Part of a small language model's weights: rotary positions, capped logits.
Each number is 128 + 32 x the weight over its row's rms, rounded and kept within 0 to 255. Layers, rows and columns count from 0. Numbers have three digits each. The size before them is the row's rms in percent of the matrix's.

# q: layer 6 attention query, 128x160, rms 0.106, rows 60-63,124-127, columns 80-159
# k: layer 6 attention key, 64x160, rms 0.105, rows 60-63, columns 80-159
# v: layer 6 attention value, 64x160, rms 0.183, rows 0-50, columns 80-159
# o: layer 6 attention output (transposed), 128x160, rms 0.168, rows 0-49,64-113, columns 80-159
q60 137:118121093089134149097061122168154128133085167193112136174114106118119159170161146154116104127153120093106125061129152170120103133125108143131095112128090138085165109075087144179119105118137118136139156091095112149136119161136142129164119086
q124 083:108060085092132121124071090145190175120074111185113084179124079084111156116144142118103133076173148131123147083164165136072101122103148144115133066090067153082140140061124133066131079136117122085128174108147101084135116134099178167146145116
k60 121:101087102151079160129116099101158106099172148132135108108101158156156121127093081143093095100140125107087179139146116188084091124092097097153166156120132148133143100117111132161142164082145140127109168210058090129157171147203118149105127111
q61 144:211126142108129067142106127135057102143113149157133116137147172108093124110188049158114119072152122155118117146099168142117104063116128081137102155093169133125110114155083083174106174090193159174134133177111126097126109165110122129150078139
q125 095:187195120091129081077138151091062099091131137128116099165148143078129157120155091128098123096128109140145119165097176124164107072144103111106119124093166143152120106151072089149123150061118106156140145112072112110063087104107162120071123155
k61 121:172088133153110087174167140101068146181149197107141089156143138069133153117129102136103109100164160095123172126149194122130104113150116097159142119099121116114107123184104134119119148140152146147166082139120172108147188143113123153189103086
q62 140:112115082175167118137133147157156107129120098142082100103083163162146111094113096115117174081104142106162150096130132155132064081168101126135170075091152193108126159128148186053193090143156187117134090165134149083197130134095128124101124191
q126 103:073119092161146131128135185135210103109144141160097153133086134164174092131065096090130149157099146081137146076101124105104094115137156116131113079158161182112099132105166192093122079154117116140115135117163107131183169122049119041055153167
k62 122:065158089107138129153133129170190111135156195119098109085116142128111087122170126122128186127141137116111109052089108164143087125174142198170121072136166122063165095087089183088170092131098122160165154101115146147077046151122095124125148145
q63 140:153085138107140143069116164141119114091066096156115135122155124108109067120151156142140133149161137161116130129142145106152170084073141069101131118169080107084077185093117108101121124237110119110090133111138131173133148147107116124141117125
q127 075:142122179026087094079131157115108171132157141102098127158176088143165124133132152129156119116120101159136170159137135058189172116078097058144137116175116144143140149126053102113116122184087127166127139111140159161112130094068137115148102125
k63 112:142066180150199095146140135171113143158142061158092127115113115241128150105187118157159103179168124069152136150145127094099128190128083114117141129103140141078104158156094136125111105136107088126117093123146109165122135125094105137108072140
v0 100:131133129102152098154160079119134133132108167160061194099055105159123157131112154089082114161197163146122102141111140095135120095133110096146122131139075136121156153119170109157128090135088113095082088180107107106134196085082115123103117110
o0 106:083148163119149076184138068154147124148155139149100126067116087175135164136121129115126148091160193125110100164106144141200123141084068124124081146149126112093141158120143124150151076138123148179148125149198143120237149110152117158074101143
o64 097:202139130155148188157132075164079170136095115091128083119177145094118136119154177117106068094156140198078106182101195086111157036136086141152132110126132147172138131132089051122114165128125102111109121143086093146104141120100165152145157142
v1 100:123172194088110140140081148111205140163115155125058127113113139120083181116176123139137165091117174120075022089121074152133109094134128094130146129108121107146060151158108100092085176158145151149158175161109093072149133115164143120152134109
o1 097:149149153117087104139137176123114138125134150169128128082106101090169132151135107083150086147127122114069088088176148119133077100072127119152121096114099101137115078102171133119027141155131116141163125147116084046102119151146132159186169116
o65 102:098164163083109110193126160196114110128143127095125120081189152069121162089152096152119133150084198140152064084084086163131123090143158145148131139135198138152182082087110135126100120080149113153133110155064106093169122075216132125122171119
v2 097:101100114141131087090121095143114169116142124198081127173156130134124109163148134097097098065072096135114148169144138114147143143073156108066092085126191127158153138121107125122128126111135131118144228082130087154076103139092118123168177171
o2 104:137117140129113109091077101189098116124124120140112152208170138174138114160164104085128151128144104161127073121147151078153134119137100119094146098154123137133158154135177117106092141087148122156114160092127096141132111138112096142125156115
o66 090:091121153162164134105148116141113098176104143178114173164123152174166086120116159130098148109103148136154118118155117220118087153080180099110081192111188097141168149139127142110123142149176108191118128153172198140091114156132087087125128069
v3 104:161089128131056133117198113131207117095155183186113115070104138076035141127119084121151117117166140090145129130131111126166094154136164102113124106157091123136152149141147115119170095085147105159121174126131140138117079087144082112087106115
o3 114:092108076107061136105137120183181119150088129214104101122092134152122101140116163141130108140139124086110128185129113082123072126092140115097148102190127120112074135209134111129116064136171134156151148138124115077111089117163114099087111063
o67 090:141113130111143140072138104098132079094129141175124082088207100111131167143138115203216141117131135194148120137077077078192138162130142084131146162158102161125063163153133125111157153120172093139140114141100074120091138084124137110107151175
v4 100:096100103115102085097093143036135132103157153150093111085144160198137132128123128090104127120126110163136097082107145135127163128088125131092094105147162131060105127194139114120154104158144096146175126137102157123146171150195141134110139162
o4 098:094043093147149118099091170110153127126149120118089090086156155194090110114152097109132182172160195118119143093210143142132164117066115104130110089122121151109097111166097117198105107132159114131117140109160177110114164128174125136104154190
o68 093:147086106116093130071134095068157121141098164148084086120129160123111149087080086137077121123155109113130149079166113099087202101182096132104131078175142148120107092074113127083051061149151166092154115120083144107085158082165166155109176112
v5 098:158058089144056143163106182155134137134125122108079130134135158150103196119135142162111126128111101126124167139151173061128173129127130124117168095100097049108107049047114099071074162078110162140120137136111106163189124126141133175111116104
o5 107:114098103161088134149150130094064144110118166093148149110141164156140162096086154121114129141108172140159097138188173107099067133118127118102113097067061105095115029123148133098056109087146113177119106116129092152111181127106154157153056170
o69 096:156085169158142114199139222149103095102069068108105131162124116153137178133134097156061128074139116137129100193183108065149172124118111156102110147079113072184120190118112121086130105142143114132084164186166075141144135109142120145155174121
v6 103:165181118105181132103089153069136171145133118109101112083104086120119172180195142144105105158139115150092146130141107097081142155134148092077188116185173147127099072101120168113094068127100127109169152141082159104096095087082050180170135093
o6 102:104115131106116138100126117139110123089095164092147170043169114184118170101113134094133083112156187163133142164132089103120122182082088095158164158125124120094156122134137181100157107111098062116149203196182136125136089126139098120209173117
o70 105:179119114082123123051121194115148164170111205157086152046113166149105127136165129139099160128175130141154096102169153104141090140167135124097144151104098137128109122160071160107148139128122117168177128135145115147142127114206122127087117112
v7 106:189154119072089118149085090107124146124146108136136094072076120078161064158105141111153124128155122131095101158153129092108163138155146170165118100133138158132114178162125159069090175147057155173122088144203097183167171155132152121112112188
o7 097:132174055155094105104138137121099139168119043081120125096112084100157093192153139124118189089105169148118140084177110103131135144156185187137109136161175158072135085165125137092143209088106127139125054147181131132192071117173170146089193138
o71 104:125150084106105132098151093106137190141109090127156163140095093115140114172137139175155086168109076204076110135121107109093092132129121196130165186156150176136141093189112158120062125196091062135153056112116142141111118117184078164126159135
v8 101:182112140095182116129089147188114149087154101172109161128087110133115108110183132166123169172170147156168134163092116168138122106109079136149065096090102162145127126110092129101140137156098134153105158148125117173114075104139127107172134161
o8 112:186092134206195126161122157105088130083107166162090145130061106140089156101133176132146212143114109127138091160084130162118145126125101129160129094093118166101072093148091187171104148183107162164160107141146101190116076071130166152146163086
o72 087:130202123134175200165123170136157164158131164121106135148108129123164079079170115141130104174117115119173125133136139159111109105126068063107110132104153129159141166195083150112121107202167107139127157130112143184108111154107135135112115165
v9 104:154180086139050120126144065094165127145131166159131082210098081137066151139164119186136165126225150091122145162160166138110169158082084102135147144161081126152058127145129153108091096131139107070050135116171109105103065128226159121140139125
o9 105:179138124152072113098111100119153120127117133107196099155109106122111146151166130158098105121099130141148140188134168161139139099087160135129137129104167138113120134139106079130096121187155102153097162151173082098071132167158083096154169100
o73 105:173227135107080114082145112134123098153160123157149102188117149137133142144122088164183163152131150118152124189186139132164159139118114067113139116097084084155060107158123139138165191145101147153096102162104139097129134133172061125122132152
v10 101:172123081145187088154159199106164166136114110163133102101111081091131109131104083093133135071140109152119135187090126147165113116078143168150135144109055144143154111095083103140168130169147096116077145122124149127089114163183135127163154110
o10 109:158146057134145050090129140142144159116141120125157105164146091029162127112159090148143124095130155094086130141104168128146109144105096193125180144138064196140111117132091079123189095152162123165134217147107185130104097116140157124111174163
o74 094:123141147168153072153130147144131087157126145160123121110119145100089127148165150151157141117162075148101158166146188121131128162099113091162125165105137086113171151108119090172192173135121126115138127157112145140102114157152180082128123073
v11 099:117142174132106166133207145124150098110135116145166096103139104118182135117144176169104102125136139187121130126123090089132123082115230110176036072045118085081074178144129118144123075140132082118148172181142110177091164134137144198120102108
o11 104:110119103125139121105146147127133082117150126147131148132155045124139120121157123181120124150156136133081120131148087115142119108104111157175111058094144122014101162065136151147126132159129113103133127081101139156093158102119138196110101124
o75 094:094105129101167111156106082134133134058113140121147103094071161090130125180134135158144079149100103153148124127116082058079102122153171081167190123210139075126111122112139117143092146188121097164109139149126060201119203158153172080114125133
v12 102:161108183136087102110222189170120059142182121117134131074107117119192134070073106125135091110139123129132114115102118069114159111197117126164104158144149111127119147160112126087086155100087160118134158093150149082122153052141123152156106102
o12 111:103148169159190095103233164146116057133173127133096066119131094134131166111136158143144085109200100114095160078115123150113125100176176129123105166113158129143118146170103181114095147135132129125149134110165160033109149143166122153151107124
o76 097:169099152225134119068128173172161165199136083101134153155111164091119127127091156138127073105148126113157116168109094095086077099106101173155095160154201088128125126120196158122117097081091155181126079170160178076077125083127144114121136152
v13 100:171111183104109098200153113170107096117082045128122166179079091131164137112101154102107153182159080135108063122152137182118110177113209146152152151130123109139132119106097066092133080137165095126137195173186098150116104120103152139076203160
o13 105:150142099140149136170141089168161163168116082114107195161149096134105145068130135081101098143112115166170095106160103183106153161084153170153086136167074136145173138115125086129084080103134143184155138117167143139110151161145092088085153142
o77 097:153121176156058117130159174147143148087142037105072143108134052063095165128155099135165133073120101114115081111186129140103126121148144098138164105158145097187127120100117091128131120162088177116090130157241137170115099142202091125101071174
v14 100:135121188057187118144108121121150149148118078086149131127184142134106053170138130081130119105164227145106104133153123126187089200111139108174160079185094147106074096112172172139163127104135106096120117091110145117150162072136084145133128124
o14 094:125144170086182143144127130113167194131140129120137148123148153077094149141082155114097165150178185109144140165142158201158147186099154077140124135156101154149130111136107119121148125081213123153119142130139113106101196105066098177092126163
o78 101:168151130110156158139106157096165147147134100122152119113150137148065064119060164135149147111112144121195144067106088098143080180062116132112149173113102119128094141165110199121161142118113121108163174074079119153194156119138166175100125099
v15 102:087126162154134174172090131104127065093176126104120095101123131145152103122109156131133127140146177063105095138131117107123122172148114137111128098136088143152152054149142119165106105108111101190137202105127177096124128124176131080118122079
o15 107:111138155202114166121133121123166146080159140112111102107145132127113055122117188101133121128180124101077106131132098151143156119156117156144168122107073071090171096116147091076141090136125086135193212152155146095189095072164101143188102095
o79 099:155097139113102158203062131092160177126096089112141127096161111130130082113095129134136148149116148099087191178131123147117167190144102115110136132136105146147115103150167094160091148097162148145129103126121110069128209128181120145123113092
v16 102:180127097115082063099160180121101155135190150087081106090130116152119057115140128123129207113129077102131194111137122098135129086085131055157167152125084117101152134098131172093088059110146095148110095113162157158086139140115151175094110137
o16 105:125132136155111097128147158109130168150151137132133130130077168166116089141134122103119186056132083135113189063134148099115082094095166039160175118104101143111104172066137171063083086150174087157163105080142113142088134126099106134098142141
o80 100:162129090149109157092087129156137173177180125101144153105088120192157078161131136135140121158124092120098091175145098120148084161126142076109187102128057151134160177101094164127126125174148122151167104075153153190112143188103157178146162105
v17 102:131130139133129140076179143050145106066133097159120126163066129111137134135166152098091147118184066119148065129140093147072104136183074136163158114067203159111191091173108109108127192072144119144108125140102162172174092163163154199113113130
o17 104:199087124192172126124165143087158087065145118153171123198083107082094137140171168121116139117100131155119104100068116090032126154128142176184157150097113141095104100142136156123139108122117136091067135140162165172148141137171133135120133093
o81 097:142144106128103188062116142111177139062140111116098160187146137152149107111183153139094160082183132142092080096115152136139124156174172160181087113078106166091106087133145081132128131112147144142147084164126124108097122052159075147103100118
v18 102:173140101212122153091092129158092119114131083120074132125133118133140169124126115130086100161173130070120106096056139209135142136197067147083115112160090164129133124144090124156052153126143183099130147065141124142145146080087133156129120115
o18 104:114146154167112113103075098139109076120138147094095163143147167118168083208098142148110085189112196174122147096082163213109144159167111177133154093124124121115135104080112103140123131126084119114157158126131126147123069067088178134135118156
o82 091:132086154170158081060126131156144094127121158162158085170114160117119120110100126146063118121157110077097146098132175216165146169099064089133160130110090184107104146071152150108106166092094086125154124148166110056162163092134112120135195143
v19 102:132086139104099166113121117120084119076162112050120138109135095097113161165173165140128155112136142149100072110083099162086134115081126098176096115090114138180102119088147151114169146132109158134155148096148154094105115155137079151101171135
o19 099:155136102082131187100119121104107124130145145038176058171173105109116141212129149120107122188145140153112072125132130129137112086130098115168097134112102129157128190117173123120138124118098089145171142120134118143152114089110109095097177151
o83 110:118118094133080217189162132144096153073119156125105098067070144103105104165130155150115102063120134145144144074114142120116066123096139126091171170128144138129161177081094145128126136164159120105146073157183114080176093152119096142178158207
v20 101:094105126050075172142087126082159079122065155138138096107137119163103106107171155154147187079086176168131183105136139154140100144140150153131130133152191154137203081117083126130109102169107119136133131146107093080139165108065128121121102092
o20 103:094080129096082136130104182147092130113130130101172128142104166116077132067165081123139138122126137167129175083094152068130171174171124134115101157131212191138123087131144069168106093126114164115108165109094125148104139128065186143150152113
o84 095:124138152077102198124124205068166141123144134132084109113166145104134141133133103101181136105096146110089149147179106115128130127169170154118134104127125134112139112138130154077162067140193132159135138144106134140134118104097182054167125065
v21 102:087126110103137110169109100133057162137155107132127105136179115083128135131104101108127134127123192128153083073171107121052071092113120110099158121100143105114053114122145077141088162054082086089136123168129091179141122042112153119115135091
o21 098:181128169097168133140106092153142106122182107106138081118126120116109203157092082111118092118172167092150121093157163157113101054141128115101167083140108052117116151140156123144167132085109067095173090224121115159090116078055134102131178161
o85 109:087113148139128104137122099116067176147137075174156122068135118093160104107142128098117088130180164089100073090141086150123103138114173146112142171062143103107141111124145080115112125119157199120102092100170124157131110142114170174139109117
v22 102:096106170131153081151141094078122104079122065119094123173118166122075192093089100101106138135109107186162090147116112101182057155156121174108118103141112128135152159066132220123084089161139089112107148184162105090135115105124098120102100110
o22 099:096114200145120084177119112074140092109142126146168118157107200084095141128103099076130079153176114171100063070183121129166099168158119178108177123154138111057123095102111180127136070069150128099131160159165092127128103104118158102125089106
o86 102:126168141092064082133099096141167135127130076072117099155092180133146158077123115151125117094064097158116145131121114050128108122115108158107156103140132122165190162048141131145106102131117160139099160114136147087179166144151144116076128183
v23 105:129147102126153176101093140075110124081132141149090148135120136169146143104072107150179124068173167132160096080081152087111152121113177053190107129178165134140162102073116174145115136131161103063157106129181050189111140140184130125123139170
o23 106:088131169158147116055103163051155104101125115124143131170139101152097174110088118097202198129130152095152128170117114130124120115117101150108092095217146126156168156079126099137130125130123169079201127139190072197109112148180130149126140134
o87 102:153151068124107201048155111109096195113178124172062138117160166167203122187064115134145095099121121118088118082101119083128152131112177110125168159154152122120099133065104119126138104156165134137150130127162061137152150150141152083126139162
v24 100:133128109082163076126129137185121094117075115132108175139159151140184153145143129219135142103080120133151106121103098166123122166118130119154166115115073137087152179152114094164080067124150148118168146162124159142149129147109147119149083147
o24 102:174113125136160174131116137119140141114113085108102171165184162140147122123152118154111120168096085140159125079154135156142179152142164190107110139114121060122125132157115132160117069143121150114119180161088112123133067043088133135086117109
o88 102:137113174067122077138154162154138171112145150160160076100143145140168083110112087195150143091146130173155098124054094165146122131133175140129191115046076118105144175161105108109112117131129150137210130104097121170144071110144146158148104185
v25 100:104094079081121095118072067123209204125091084140132091164138112108127167088064132138143106136063119150181136137149159093120107134140085140211152104142113145160147130166107125083113132142110118116164131078134151112090078112141100172170172153
o25 106:103113082078131151119092178090180182093121108153083102128061148151129146089151144130135125064094154114139107136137135133128104150102052145185134099123194099144121172093109106142117126150123178130124163131122155116079140143135099162174104124
o89 091:154154119113090076111095069184163182092171110099106097209137144123063119054122114080142105149122119165154131153155141130154126143101147150112113137069120107126158144106113191163150161125073124101165128114146178156121078143164120167175112159
v26 098:143117129143055113151126077133187122137166037124149118105123134135179086194124142167155072127153205085108170107120098119137104166151161097073076114159140164125130121046109128125184122127141096143067117120168135121091117143148107155177167115
o26 097:123127137120088145129153109112137091188159123133141153119116138125145063133085179128100089065129147104135178151096111143137145131195111075151071079134162113183118167066115134140144140187091062141157154133174142094147181113100105118116147137
o90 096:177136129135064141157162126093148125135140088158145180106129133146091152158130127143129097062128088148123129155179170108167148106151123139083121193087146141114141164120120132114126153218125121168124132132130163130133134107152190136096112105
v27 103:128132083084137141123233101147169151070091118111164085121116115124177133129126055160084189136145157120151129055105115109088170127125150138150098106159136121097161132148118150149075135180134202171105140105103123142154142088105069110106181118
o27 099:178133109104137106090127089131184142144103127146148105079159087136149095102126100174097138133130107118131094111109109077135185134105119137107110198142096102100122079112117112134138113125148074131156097116127122115158160138136117072100121129
o91 109:147135105087101118067150179110181142124163135144124132154143127136134111132163113174175140142106142082152153126158181103156186074080096163126134146157134152124120091154129152079129097141138076120155089082150187145186066114104139165130140174
v28 098:112092185107102171106092150152165147051091166091063083170149122120100143111086128117159140129115095163084197084124116148147084109095096160180140170145128113134067072132091163123139113070143151110110127163122114092129124101129085117201092146
o28 103:111111132142117107175102131135144105037094120109122107162194117094099157060077133113170205142156115153071214097139076127100102101149115138181145120149118121165138081150186113124153109101111124138100101083127087130079125114164102090193086134
o92 091:146155121139082143182112111153127125124107097107103103121118159162096126086098161097130140143133123186098134137188179155132105117076117150093110120067140109129053094076097149128146169131107130065040110173143169069112114135123153163133078126
v29 103:126158086139157094082156070132119089122122129161150093074161138151129174145133152085184139138165115138133163087118162172066111158147190091121130094151119166114047134156101147125099169146099093024171116166082161092160134156141146134159136168
o29 105:144123076120163169145110102116122067089143088157149078114143122147139109164139116072141101122179096158120093091148108170141158152160125136128096172093153108135118131174104126108058186127083102118132166212160148165190149163141155070123122101
o93 099:092136041127082071107091098082164117066124109143159113114063096182110131166100119134066210081116116129149147126114111134119125042048136111155098114123142136124142156148134125126127147132117129147134154141119159078143123166115182127103103126
v30 100:128135111103151099158101069115133121153131145150099132131179091092122094066134138106167106181135097130081124121066129139135137095169149114106141123165170139152139095109166077120136137125138138117132143118110072148144110173117095082159148065
o30 099:082190117152131141164079105102135180131158125124141121163143113134095092160131154101154132114090126122157094119113118150101118096123102132173103145103141170221149114137123079127126110115113191109142125194135075086151127154096096095118140090
o94 098:125154107128127148181133123101148125156139151179091094109170100099145096144115103140159073121153148108132181171136132091100106086077164120100122108101156159104154143080111121165096116114055038124162062064129078167138097179123098133123111096
v31 102:142128160163070107181149109099084124182141139111102130088125139150110087171147076133090134117147088113179151113160150149125106093128109183150142112145156187079086132129175114135110126134139142118069135081104128160145077165150117144188173111
o31 105:128152167121103093153102128126150134093182168124143151102070165126138151174088071144151153093175102147115164139174125131142121079075088129159103127172106199106081210115181084181081162129107118140067169106129104104154098119143137099166145131
o95 094:125107120105132141187151136133060118200154066146107152106135099126124114105195084178086117158165093082162135070118117124122114160161102121122151194159113144105147101153154136140139135122107129157114190157102103139120098101118072168118113116
v32 096:133055085096106113186091155163136110120126142129147086117123135161052157135103180111160043130155188104126141133139095162164153143084143159191151143101201143140102140101110083141091161158151139139179073090112096141115118134180135144094154050
o32 097:131117134128086148091107127177089114137088092114152126119080129108065092137098179118095031142123158037094138108174093085186111128127099176167139168131173190128102176135162067132141132106093100113146115107132107097079141117135151118158133138
o96 092:146077126126138148142116103102101169100144106115140103107138110131046159128113147133136086098092131105187137123131041164115201120106149153125167105090143148144118168075084049170136112145118132138118122137127144143133196123118110116130087121
v33 100:087120101101137186145112121074057120100143138165154127136090113132169134100068091154105120131068109077094100174123164184125136085146131082112095162153119146100128179174154186089176059140160136099155157090149123148152107068189119117126123080
o33 101:085159112156153161162119120106147135100160107191156104143103153129166182130089097122072170170068092075060110109188161128125130096153149146152147203137139116154147135120124197120222077181124180161095151135120102122114148119159156110100154127
o97 097:161085170108055136077166117101089141150137138125168154124086151071110166110136087137125100141081112049130143158151152144093165108163158096094139166136144171134078089066155134219103099126094176144155175129146157113187146096132160134061133079
v34 097:131160097151148180193154173116128108085180101132173144157070171178163099132125137154102134144139139180037172172139154161109061129123138169119083176143150092126120093090155156109029143130167094128172095165098121101080158134160134150166148161
o34 097:112152119180159152144125156055170117109109083127125101147103116161105143153120144132122142118167122183098152133178136099154107102125168102148152164147093146116107096112104104104105165050136214150138139080084172118077094143103131136150111123
o98 098:068132155156087192164205172137169103111158123153123147119120142183137103163131140147077097159147107063043041200081142112155137168177081124171146127132122139153091117132105100088088182159146094110154127118115160165186106129095113132092186127
v35 099:130156162137123103116110167084116159181114128126182062148118097168071119100068171140127126107122077134129109076100116117125127149210119035128151123146107092126127113084157129150186189126145095150117142087087157206111192093120131135100151138
o35 100:210119181057093108093123136164144148148142181109157044139091123187089141110137184096108133057134139109122122134141113117040118121182107138144115137128102104143132163101157161121186155154130119140108170088104090116116136119063167191096152117
o99 096:173135139099129086090119158114126096145095116133120099150150156175047076151115164129158162121131162143141113096132102083147131126149185084107133140104138133162096148065077165155150131110066118168114077085104127142134142095172149142118135113
v36 100:119151146112129117114123134146150168096116117161090127154211162143171165151127120124150065128060132143114094119158101141152087107117143141191145116120099125209147133152147152176150110081122094122163086079161150104154172083121188161163130108
o36 108:109120154088121074069107116164146114205084156121160103086179123162156195132126123156137101109088130160137092147196127155125099085151141116154135130088068167167137149172077136161118163091106178157150090090111102133155115053150143106180111124
o100 093:139145100087134128179060138124126109097131130117218146175136176133141114108099140121121136103126111107194136048185123166112086143128167109143097123143100084144106061169135136114113172128137132108144152148132144113114133092153137177125120062
v37 103:119104092118099076104143126139191120071138111151123190114169220122163114169201152097175106086131168134112113110119168090170149109115045146122149123129077150158084125115124120176155107176163149082077109130107151172134168104099120160155150112
o37 105:108095090145165121151136074155201144107161056085151193074087136078114158126172166148120167114113112115128098131137181143128120114150106078095114128141159109186169082149106165217111128127151133124115084136156167181112121089135086129161199114
o101 099:117122053151068100138132112177122090096117081178115170124109189127115076101144129109080153129119216152156124123115110153180100112121103185157171147136090117094169114083127203088170131149115106151086150133102162154131197126144137127125116133
v38 096:061105105146125105041142179109151165122101090113115168133092087137111076162106149132172112164109172106099177157111116109112092099130133122113128113188112159154102135098191135163138085079110151197107164143047122105140155139170191151108086140
o38 099:114164122128164096147075173105164099120130124127139183134114128085144102152067136113143092090151115101194166133109154096146105102128162091132097168125068120110095105125175112104167174117085135192148119116099110095133115075206142217106115127
o102 102:102114129133149128038108159130120138119118153093144116106136078100108127079153122087142143173118193145142161121129121145142048106120104138101120125110176172132089117171152094153134125172112090175104129142094158154118163160059177122079110102
v39 097:134177128131166158196125122114156102103113077080118142099171190119121089080148152107093164134120100123128121172150088080174129097149185139133147159159116195133067089139090149153125137153117102170163122089117098192186041135149137176103086120
o39 105:095106051108176178123076122151115090153140100066144150113138107074128083071076100113131131087137112090113144131144122126137150098179138077135161133138093192091098154151115104168114063113144146171179153169097094157152105193097130134169106151
o103 091:049093132156144151134154149126133128060123066068109150105131130146125131104084149117092172084126089147148073157081114085140143086113162161144138150129073160092085078117139141160115201113112061177116115105120161128164093155164117176049206137
v40 101:142167133117087105095069100081122020130095109114105121146114165110173158116121150152158156171153120087092131160177149095107140099120123117121121090110195118146156186119081140154152125080129135114083126152176157130100191104114092142151179123
o40 108:115150081135110147108135047179080105174129107109100175159140108082095102120123177131166099202113109130122138164161154067151128154146139106194153126058191121148145133143058118177145148093144122102098145133137131135082157109160101178154139121
o104 100:150095142080101125144069129112195152096135144121126078182108181113139162197156136089137126150139105143107041169152123133181161123139165177112124146157102131162153200112120118133161148105116093147107125146120137116075120095144148116184112107
v41 100:156149126104082116175087158141124128104162163099165186126130120154135180150128106102087065114097124118120098078136164113140153125154120193151103105124144150184101183118135179187128105085112144132136107139151081132114059138153102200135144184
o41 103:176106122192116092168117158117108123080155155104162186138106125168079136041148136157113110122100174135141084149162158132167110106158173181182171092177183149154121180127126190113151122088191119143187161159067150140138090134144105124120143137
o105 099:172061108093137135157040141132114121148157155178120148118132073176106172170147168141136071104153105118124077103143145159109108165134131116131106106189076158119131157162143165122093122052157126123127113135103177110200165118119173139133110157
v42 102:139089105085098105121186135103127086102162126110158167143180096099123127150131105136104080143125121145190084070190115157159166159093102074120116097197122197071139088147155086065169163122128127183135075128138080112080174132130135162129095145
o42 109:155108107091111188104162103123129107092172114147129127204153149124170178144127114174095155144205119161132129104229194195155135149124123122152197122110099150135117144083147098066145166152098077181144063116154086107166141142106145109111092113
o106 096:129089077151120101055105117092153059109093166171149094138154100135094136179146138118126131124074162081238121117130099098077108157134088115119077112171104147067127177083142138111090129120144140116112150099079157105117145176093106195110072082
v43 098:154132137187096094120078161129089147125108086074142112145145106141089090108098079186120131116180083089186102114098156152197058131104121080160146112167132099144134139141116126130099107173120156118122123141138141147146138164108106227130175089
o43 107:169117142153131117103120141161127158113112095103057131152108114145111088129066096206141082125132115152123077090137122123085120117098141111163082116144174099081102186150124177092157126177128111149141144184153209115085106096114170180132177101
o107 091:121071124127116104116163082153101079113095106077140124152119117130169133098123151159136149139131126111144128098128142122144160125084081100095120098104052193137068136082077143142127092122132138133066154139150103131161137167117128112129164166
v44 102:178102127134194139122113162139100079188105157083088136113093143139147153173060082077135128116133124137117163127091108149158121117101097159092117136124143169089091156058157150125152139098145059164123130128155145140133113124108154140210151095
o44 101:162138168180170123094139137112097098121125065094102178158089165148102119141100122157145144081126152112144139117150104133169069119154093202129152147130110134109136105113110082120107086134066130130123103150126149140167121151102087143127132100
o108 101:129137186116173106107157183134117116150080159128145121108207136135127105148119071161125138124100125173093114096102137139160085130122145137082135195182144129131125132120119110190083182097116081096139173091099096169113104090102094171079122095
v45 099:122140106083146154128121096117106118116089161114117153113127169148106088148108098179132133161145094132138158091068178099066132060177146216134184128127118154156154116170213111132153143154148119120111188087126145142134128113193103141144128097
o45 107:134145098185134136140095170166101112137158126113165090134129112131113120163099085177165125121120108169127136090119139173098122062121118143138192124072166089151154138173136138124114132104166144144068171099085123094126147105183034158049165098
o109 094:171139141164101159141107140096139184121100127116095119108154142198101183171137071118104104127124111130145202117085125092134165091127123181172160142138137148145110122164221189181120129105120169145165119121133080134115186138209141131103123120
v46 098:101173129136132120144162104060104143088178138165112130139159099142098109091138128147091153199103127099164189141108107133127122082097082127140129171138093170075089157153080126120185119130085160168169149188092059164115118121128150103185117161
o46 103:091093179109138063101126127061154155136194136103111129132133085146185118107125141086170141146122054131124150166117070166078148091130137100193128123172119115128089154135078097150205098093135167151096158120123120120117047133132120126131131152
o110 093:172221086147103066090162125158117132140118142170198070136136103100122142103169121138104107145115140110146100102143143128135166086107076124125105148159153117110196121167143027111077106128132188147114084141110114090138141101119104143137097148
v47 098:077160151169132123127098111166032141106114162118134119100167171082119189164111110224119159119157098098153170183140079070094144154080127183180094101150114154075117115141121124140100137090116053126148109087092136135088161095091133129068220108
o47 109:158133096157083144121082148117015098107126170067082136078165133106082108135148122139133138072135095144178086156131123120149143137073084079138071088154093149104151088169148149185122102093137173136157117120114174048066149144132122110126151118
o111 093:074171158093115082093153057114097147123137110119145125198083114182133118085184093111143092101090119131140148113106070101113098126100145111089106116096053093111155164145148119153132166118108102128133088140090156113105133152127095154151175108
v48 098:134095124129082167118113113043130101104203131104122142106133153078092133183167169142169088143088102156131107125131102106099049098063133174152089205148113114126156151126151082154147197134186154136125167136092139139177179082088165113151130146
o48 097:129140059149100147122149150105094087141160152083151159109186178138088115110170095151149099160141078100124093127130081195129084079099140160145116140123146088209115132113090110075159137155150226124168101087082110124158155099130192098181187141
o112 095:115138132089140186113057055067168064122162137119049152035139157155063163124172194123168174174136141142141110094094105142143066096117166163134133153145132079119085120082178137122112122167153163166142114123105104134129124137127106109075145138
v49 095:121135120153091139109121166192094156069154087161160168069138068154121107148187168095119129066160086137106111165195138165149098174237110151096154097123132122117134157155111140169091133107158091131140183125155135153148119091156146100182122103
o49 100:113110122126145095122086119147091116080195141136100076062087089138108069117124201179130096148152124171084176162132139112152140113144162137104148062108139133204133115139117165100081106116164120136113103129192169090141112120163178138113179057
o113 089:164092156041123116124107143146108083117123131119131183141114117081186141109083094149143119138104150058056139170051162157142047194124132165106136100076070130154113139119101112136123149122134121197151166129193118172140168090096126079128120142
v50 095:083105152154131074134143065113134183116083182138155143113185156184139170152146113094130126141168076159060183168138120121148126114151083129157081132124157103148140110164131107103136163159108114098130178167145149120068169150142119134071097100